Part of a small language model's weights: biases.
Each number is 500 + 40 x the weight over its row's rms, rounded and kept within 0 to 999. Layers, rows and columns count from 0. Numbers have three digits each. The size before them is the row's rms in percent of the matrix's.

# up: layer 4 MLP up, 1024x256, rms 0.0543, rows 688-734, columns 192-255
# down: layer 4 MLP down (transposed), 1024x256, rms 0.0543, rows 688-733, columns 192-255
up688 090:520505474461529392481529511482517573503405536488484583451487471487576541548506524548561553532503471504482433506547512482525561485479413524457418501559486513536522469525543393487528533478452543
down688 087:557424582517565539434479526565498506518516458567490518541493541502468509524482452475474581521448474475524493459468561524514431450481482473463505595536546500423443475560477586462525533472495449
up689 100:528457437520567421506484444530522513536452491500418542537467458589501469517422463504529516557566524490451488511517496501480495452502496502543503575493555474485484456512496483512519576443508472
down689 104:463460478563462550535443511467469549466535450515534497559481450506572471407483487485508523575508508408555441500517489573449508546540400541537462530532468527541526509425522469527489440515572499
up690 100:476545553520501504488459514539490438456510499550539507500492508511521476496557488478574610473500534441472471517492512458511529523537470500471472565509499555457528563510495434522499483428453520
down690 096:492555458464535511533478479478508591441464499483478477503471437450433473467576495547449404462499490445557432486550518519576464509453507488503469506471452558473516520455470462572547480463525475
up691 092:528513436500510458553510608514495482470458450537467491523531533500519404472531458519522537493514534503531517547525422450481449532452556557476418469575576458491515533489496535521486487481550456
down691 091:447529526547519432526518503572520497455485463475506542485529410501514533533447511446508535489491475523460446431530570473571482488541456565509548416432473462533416532528547460514506513579509451
up692 105:382439491460552512540523568484487515569499472506554507453503467459577499536558481412561490495422519480493457468490509420533503447496528488582548474538490485562575525441528428469441469499453525
down692 105:481482459505546466471535463516544493535537533485495467478579520450554485497506492538460538513537547460513514479448489596595463521437450494462528488576464523534512497499520550538460521495514511
up693 099:498411385528480413417498481495545466472440505482514535524495558555504470574484506551497488434429548514437507515445487513455506491502473499504466480579506572533519525515468532528480497524486519
down693 101:520432486478537499496468552474414505518418519468416463471492469413534482480466516531550551530546424495538529528496540458465501505523522534585535546459480531444477603383503461541531490521498509
up694 098:434577514427457426554471473495545459509526456404516464535459502494512506475549472529487447459441488522524518526507554444492415500487613536574436497499492523550476505555447470493507503462508544
down694 102:481496443497509479477503501444448511580512575528561479534541530545466500477441557588485493464529495507510437527533509490471483540520539521524510512521505450520476476605539498518546458560550511
up695 088:487503461516478524589511517501507524487471521577460498534484486437484430480447581541494496483468536455574502470472432509474518518395510533530473494531523505528464512583456508465524536463465577
down695 090:514435494466491476425532605531424539554547493519537399566437485447487494466428454463425545533455483521464431465477489502443427465544534458489463461555515488508490470512577461434502457588565443
up696 108:491512526487557507487535497493452518516493566547489542532590461470474541504490464576486540496538495487447498486451483532529536537483475511535523488503522553490511467570554464483467507461586564
down696 106:618465571527525515557456451522508509496507474491476453483432515492542504523513440475493520545524543431522532482486542490518534566467528516588590481430551481503422480508467527524470475503471502
up697 084:540402507566581461486517494482495487585509469490478495497438551470538566512484479499505547470459548515463550478535478534472464489502453508499448531449541472526543588528534459463523544498485554
down697 084:526626467476428526550459552526497489492475463536444439452552505448524471482513513534541507480509544546489535463504546545453501462441535525508591516488487524454484475531523513564496489566479544
up698 098:484470463488491513415481508495545541488421529454556493529552522507515427424457534512553529502444518486501515531637519510516490466433452523485508532499474507521499498445542556470508456507515509
down698 099:528558485559483515451535524488441488540475562453455466473513455499482465537517532461509469507570447452568542477544571477471496578536534535502476534514489471503454570528510505514472468505511523
up699 097:536580450515514538527534543451586485493482515544500518509501531491605545478489490469521543502468445492504463530430473513475540444526566474481589450524506516504515556479450462484445490506520478
down699 100:482570470476483498498517546477480517436496525418492485524399465494461477426487546522508513478430480510564443492457515559518503534474519441458488484526553489496507509515514482499519539534440501
up700 099:515547441421516545438459542497431428504472497542480518533437531519489450527521484590548551476530496513482579530522462507467427483493542546494542498508473460497557478399496546484549424483512505
down700 093:481519445548553465484501534540496561469494504506555520497495506516525557524522405388510472556533520533481418512512504517499507496506548476530487462530472515494498508608480448506473533438509428
up701 100:495577552484473464497459449482536492447555504513552447437506589492441483508565521403531428545448504484536521486501440520446439504442489428501540534474506464522532509517524531571468515541492487
down701 096:510568512479541474504570571558498480445509514524456574617500504578563453466519476465492492543515540518504479470529533502527496448512528533452426504560494456525432577531531545454449525416457447
up702 101:507526489432447503440446604446510559504519527593537486423516497497517514481548506503555555479537443532452481503513514525465532480479485462451432464550460463543487487454479485601524599521471498
down702 096:497508538461536486603490468490436421577477474490519526499501473509528491516542535544482543488502573466484486497485507473584443548546502446576540536462519473409460471457452491522525501453495397
up703 104:494421523477565549446543473573457439573525514512483529497533532530509465476591470518470503445488458484552516497470546503495487486472434480510453461528497511495493468475536486532465491478450485
down703 104:428447534485459524465524480447507483465495454507509615436518462525551525457521482428433511513465524520560570552514548529479496470452529487451442456489576508518453412540503483544444510486524521
up704 092:516417439440581496500436547556517456453434504487446513518433470491468490555481582473459464515497464501483468482508467557490558505500544534467456513444522481549493410441482465550540461506510481
down704 100:502435487523549456431423578504559455533435457512500490542496480443537462511393528485493453570458475486432522494448510427435521519512522487444467560457451504493490545504507482543534596498579554
up705 098:541508505499447479467475494545516546535536554464485501496484503498552429458551439589462463523458547540432489500445460489505501538508483546439455543520468478522494553471405470515485387586431460
down705 101:484518479544492486492485520521485499527476436476479479583500448524526448488456478365515534592518520609502538447559504561468494511521534495485463510496453477461497487479454462568470507522496482
up706 100:530478420488435452519493536446515537540464480533501503465528482449524508470537545494579524591524452474446474431424487554521501565485508491472498498467427539582553423501577502475422519562556562
down706 103:490471500518498537492491506527439577534513493427429521535516523528456543532530514471548506431476453485593532486511534442547515546546414541563559497468533486507466430496532519411531486486483485
up707 095:450401492516485567562486500538512485520463503441587491494561553477573410503537565507543494480532520478444428501561493469451466508548477543437498507487501570526500468418574514491441429494524496
down707 088:563587463571534441541495500484507501495493466532448479545560488464486496480535582495494493431549486480538550546474514546560571511445500429494480514526503503546518517512420503471515507524509500
up708 097:496507577530501532496531481558467419461527520572502532531549506447468466548439518530491546590477494483464476545444512496493551476504470534519418559491525532480473463530466496493538517524461554
down708 096:571520511530527529516460476511479485492431532496498505490574496439506454463525490540496506460544492529499446547520461508569478492507500495525518497481467501482503451512514480496547549478544515
up709 097:452573524529451542532480513521475476522594537509505496489505550515514461502486479490493453587486485518502551472454509451472519523564562449452436480526463530473540438511540537607532537457541547
down709 102:538435505496447496477510427540467491510429469497525512534584493493527513552424487470476473522541502524563477531440550503450465519551508567577470475427482510473486523432580547492421501509525441
up710 098:484539541556369492562524464492531542533506493572485531502475452531527512501430536531458465489546478501508504490488517548596430529486470506485527487510433458379397520526476459453497520483467531
down710 096:552462526528532577442475493479416471476527505552442497498484517491481453550526498503530435451424509533559541524548490500417576493381551514467488541475543518542539488492513491527504496497529496
up711 102:520529465575554477503611525437511522482480496516507519413492473479492531498446481507578564529537494545484394553489529527525556473532473510463476475461455450524466480493468473545495512503511442
down711 099:548514448485492448466514519561432461516488545442493464564473469498471400501501487547454488476484476533480588545505524462489485531502587516527497588565460508519483461477496479471496488478464529
up712 088:439504435492485491520571526465513499499497534432427477481502521508486512501573564460555479481537556561512510558527478527536475497504472563516505474529492509460373462559549495536486511444510490
down712 091:544471607492492534505446521485488497553485442510475454494478523491539456523465500498483564434521517459505506503539471367531477633481515440563461462544446507507523521526504506456547488558463490
up713 092:514469522495487550513536518471496529522559418572504478536533477496517538468489449477436512473518474506414511506493462517488543467465547504413536545485517474465498440486519593535469530494478580
down713 090:454545500496517445483436487535484487548519508442492466490459458531498526467503540526460536554459521554528537542537519530482400517454490451517471405492535514507484518414502535532550458497450495
up714 100:580492491474447454482486524513471481495473523495478503528486519460531550464546463501481424458477517451452429538471510521431521488584557473448520502424533494521496520505424479507479484469518512
down714 098:418493510478504468518458502481550522517480529446468531535526519484449501510508543430475520506523450504573536483459511492508474486471484542455491509530544522546453525467527427498588531500570440
up715 093:535437456460490492507492562436485477453480506491505464518436476454522532530465505499515525474470441510524460518585486546465536523498518493440378561558484507549493553476538491548507417521520517
down715 092:500512574481545465560485492574501521581452524563534474478546488484439432455497480495502557486536482560514488440442479426438478494494538532529492521485548525533534501496404523505472493548446526
up716 105:486467556506550578507495535568478494474518478532515527522557484551503501493503549501531448521578475499491450482501467541479414477500521528508548501510496542478478465480466547479448550582460508
down716 104:549482433476533368453522541457494492510445487443523442548534559476428543527435500515470485459459517454504544534504497429430480513507464549550522511561501446488495528521459508433544521425520490
up717 108:436580504472503454505478480503616511507480534477425568438521497484477514453469522534528456472454515446474461510561478459429518477454460536486549456507516467440509466534498499479519574460478467
down717 104:507435448481549456521493519469481534562508496511592467522476492495467473458515447468574589595478503509538512553531444521432479478513409556563459499456538459483513553529508459525475456526535443
up718 101:488521533525474526506395520570531483493489455496541431498543501536503528429528465576576490592477472520484499514482536470489522483493499446482508481485490496557481534477554489502564517542476460
down718 097:411505465535452493502452527498556520513423544516535532498534559528519512492419527549513519528471536505524545523546520514591502530451572484503436395497526473555464449473477561536456511414493518
up719 097:501492512429483485528501524427471488533527547537511528550450504480485449467522442498502585456504494496591444566517525491492463567570492536450544451505532446544477484495485445548499488416491528
down719 097:530565565530535480486427475513471519461512502545464488486518540521496548496530533400452492556516492549484549435536550420544473503481454458466509523484473511545517474486510523419443481557500505
up720 093:502564554502467513556479428463465505522475505500359474540476495492499497502462521465552524526441491506592497460531509507508524502547554498479494524535451561589456472484477489472549536508466535
down720 096:584492537439447482540402519511576494565525473519485437534516457541528456517472462492543587449540480481474490426569595581478519513558515490516526462501494461403449541485468480423445504535500455
up721 108:458446537512496621498543470520562529491559487459525506520493415548503453431452438525470499543502477571513491470517506536492449514490438484519488537453517567468435586554523487476540412495524490
down721 104:504613569410495479495470547522531483490481517523553478503485498430518477421458487496457482420475478503520569527504462445494480479498481527508550511537563510524500491471524478442484495548468504
up722 100:522488476499519516457498448493492580508501499473446472520407400550476518518503479517539476471533465577507541530486439478489485467443463467504492483505485504463552519481498469484482559482494588
down722 106:533493465473455421488463482497500473468483615470535479497462517579458446547482527485559480494454525479499528345549460550513478517496536438511526543510564445524438562523520479483500537513530460
up723 114:525498589437472483450530552515397525492473419447472494513477535544465463459458449568448553541435593552567440459521456463507480503488475454459543540515560453528510506518537502518545524519461557
down723 110:449458455532577513481492477542428501470521534451485576473470520415562566491516490403499499544521477523456521480481459515488524387536571490514504451434516512516505557568469471397408534501527547
up724 098:498529533515515484502483513438545518471477510539570489487456471480423479457520516508484466569477461462452489539506507544586534509512481492492532568487425501506542448524538496543488448511556468
down724 098:508515513503474505510413456539473443569502504526472536475479447475571477485499460495496469463543518520545460477460457423447496548468481495482480474525556491563471568479492492484463531477411586
up725 096:461520473513502567491536486510472518535471553516493453468529477513552527502538435480522550478568450483460497521474458413492442471521475601518541515548428548515530455457539581476503523453498504
down725 100:508526472467474443564545518500473599565446454573458518536548523527507544559475561546454513548573521485561479475526554494480467468456492498487500545632464508557549465497481456469433517518526505
up726 102:479457434504504512528458495468519538438506478577589525562485541479574488482460503475514486478471523506483532462482497466457503490508525441529443500515431467483435521543504452472524400532576520
down726 099:436475573483494451506504513452502491553500520529433467429495517516522441443496514562506515535461566498523516477513460562581551516495473529449458548554477485476499474438558476439540530531467529
up727 098:549519490489479485444519493457436502466553515552512559518474480512471458479434471498465555496502551484496456553488483486464544487558538459413430531572605442475456556517489524505427468491497519
down727 100:510505495478492592517516474544573453468565578549492454432481427547510492457473535504455488559516441465483502456463428466389515432514590388496550496475482512564483525574508482455516498517555477
up728 111:487442445408517490463517441465552482500482543457518486468469491547577481512490391435460581486493459546477542573539441443521454451506516523480547444535520509452522482500469487575531502476498524
down728 114:510484497543485506504469476516482456527501476509496504417619466510483558505541472493478534446495459512496489544461494449563525502504454526465411434492526517518522520507553526529523467574531525
up729 090:458479519467499479444464485514520469495563492496465496544548470437476512473568456542460431498467492512473505552499502497549477470569532486516539470523401441540491512473534551506569515414511502
down729 090:584513487522459565486526475521533510521478512492483480503461455431538535445540517557551488464545507446476487501552563471526527544521520451521484482491516539486536485533456458417538509560516453
up730 095:490514456455497456553480441479478506531420488553498523468487502450484466437506473430490429508416494462454452500570521528484558458480511511464456508545482486437511550553566450534534446515536469
down730 097:519484450494480493428506537553493435519522463425446496479469490516487530504486501443408515486577567548485509538505460531571491490543440542524464504481511503511399508563507577456435529449450565
up731 099:475465445500438544545503449468498548461497435506476474404479486504456514478537474483481584476506515527478571465427498450566493471528496503531421469558399537489517511554496466545510469439550540
down731 098:537463545568498450425499500565523530484467531534537573522553553447481526505505470523493474467492463485454534548532460433495519514433497520460517554452505525445524453393583481497527473491485423
up732 102:408441446451474457558520552489463517519537488551473490484439503514395460461440507550497510516437460471518560508518520483502524485515497524557600517469546540478512544529558510588483480543529558
down732 113:432455451516477539512489469487481464520501456496511497500487515523536475490503535577458587465524471535459497491465558462480497454476499473526543560472536494501479513523520523552477519500532448
up733 094:583463491463519488552486552476516580521465498469624529452570496447545523550503482587514483471510512532431525520530504512492489451468477502575496486441547530546496562550508527501502491424439473
down733 097:500482467480492515567528485476453478503488517513474609521578456477558517516548443617519485427542468571538496525462537491520470576499513509521558498453483478516485498484504511513486525576454444
up734 089:485517467529530555534472552518500505566490556481446553501465490523557565552460517537538557500502409465531496532551419437458543477516545497483528486458492441538488497507512543459449567528489534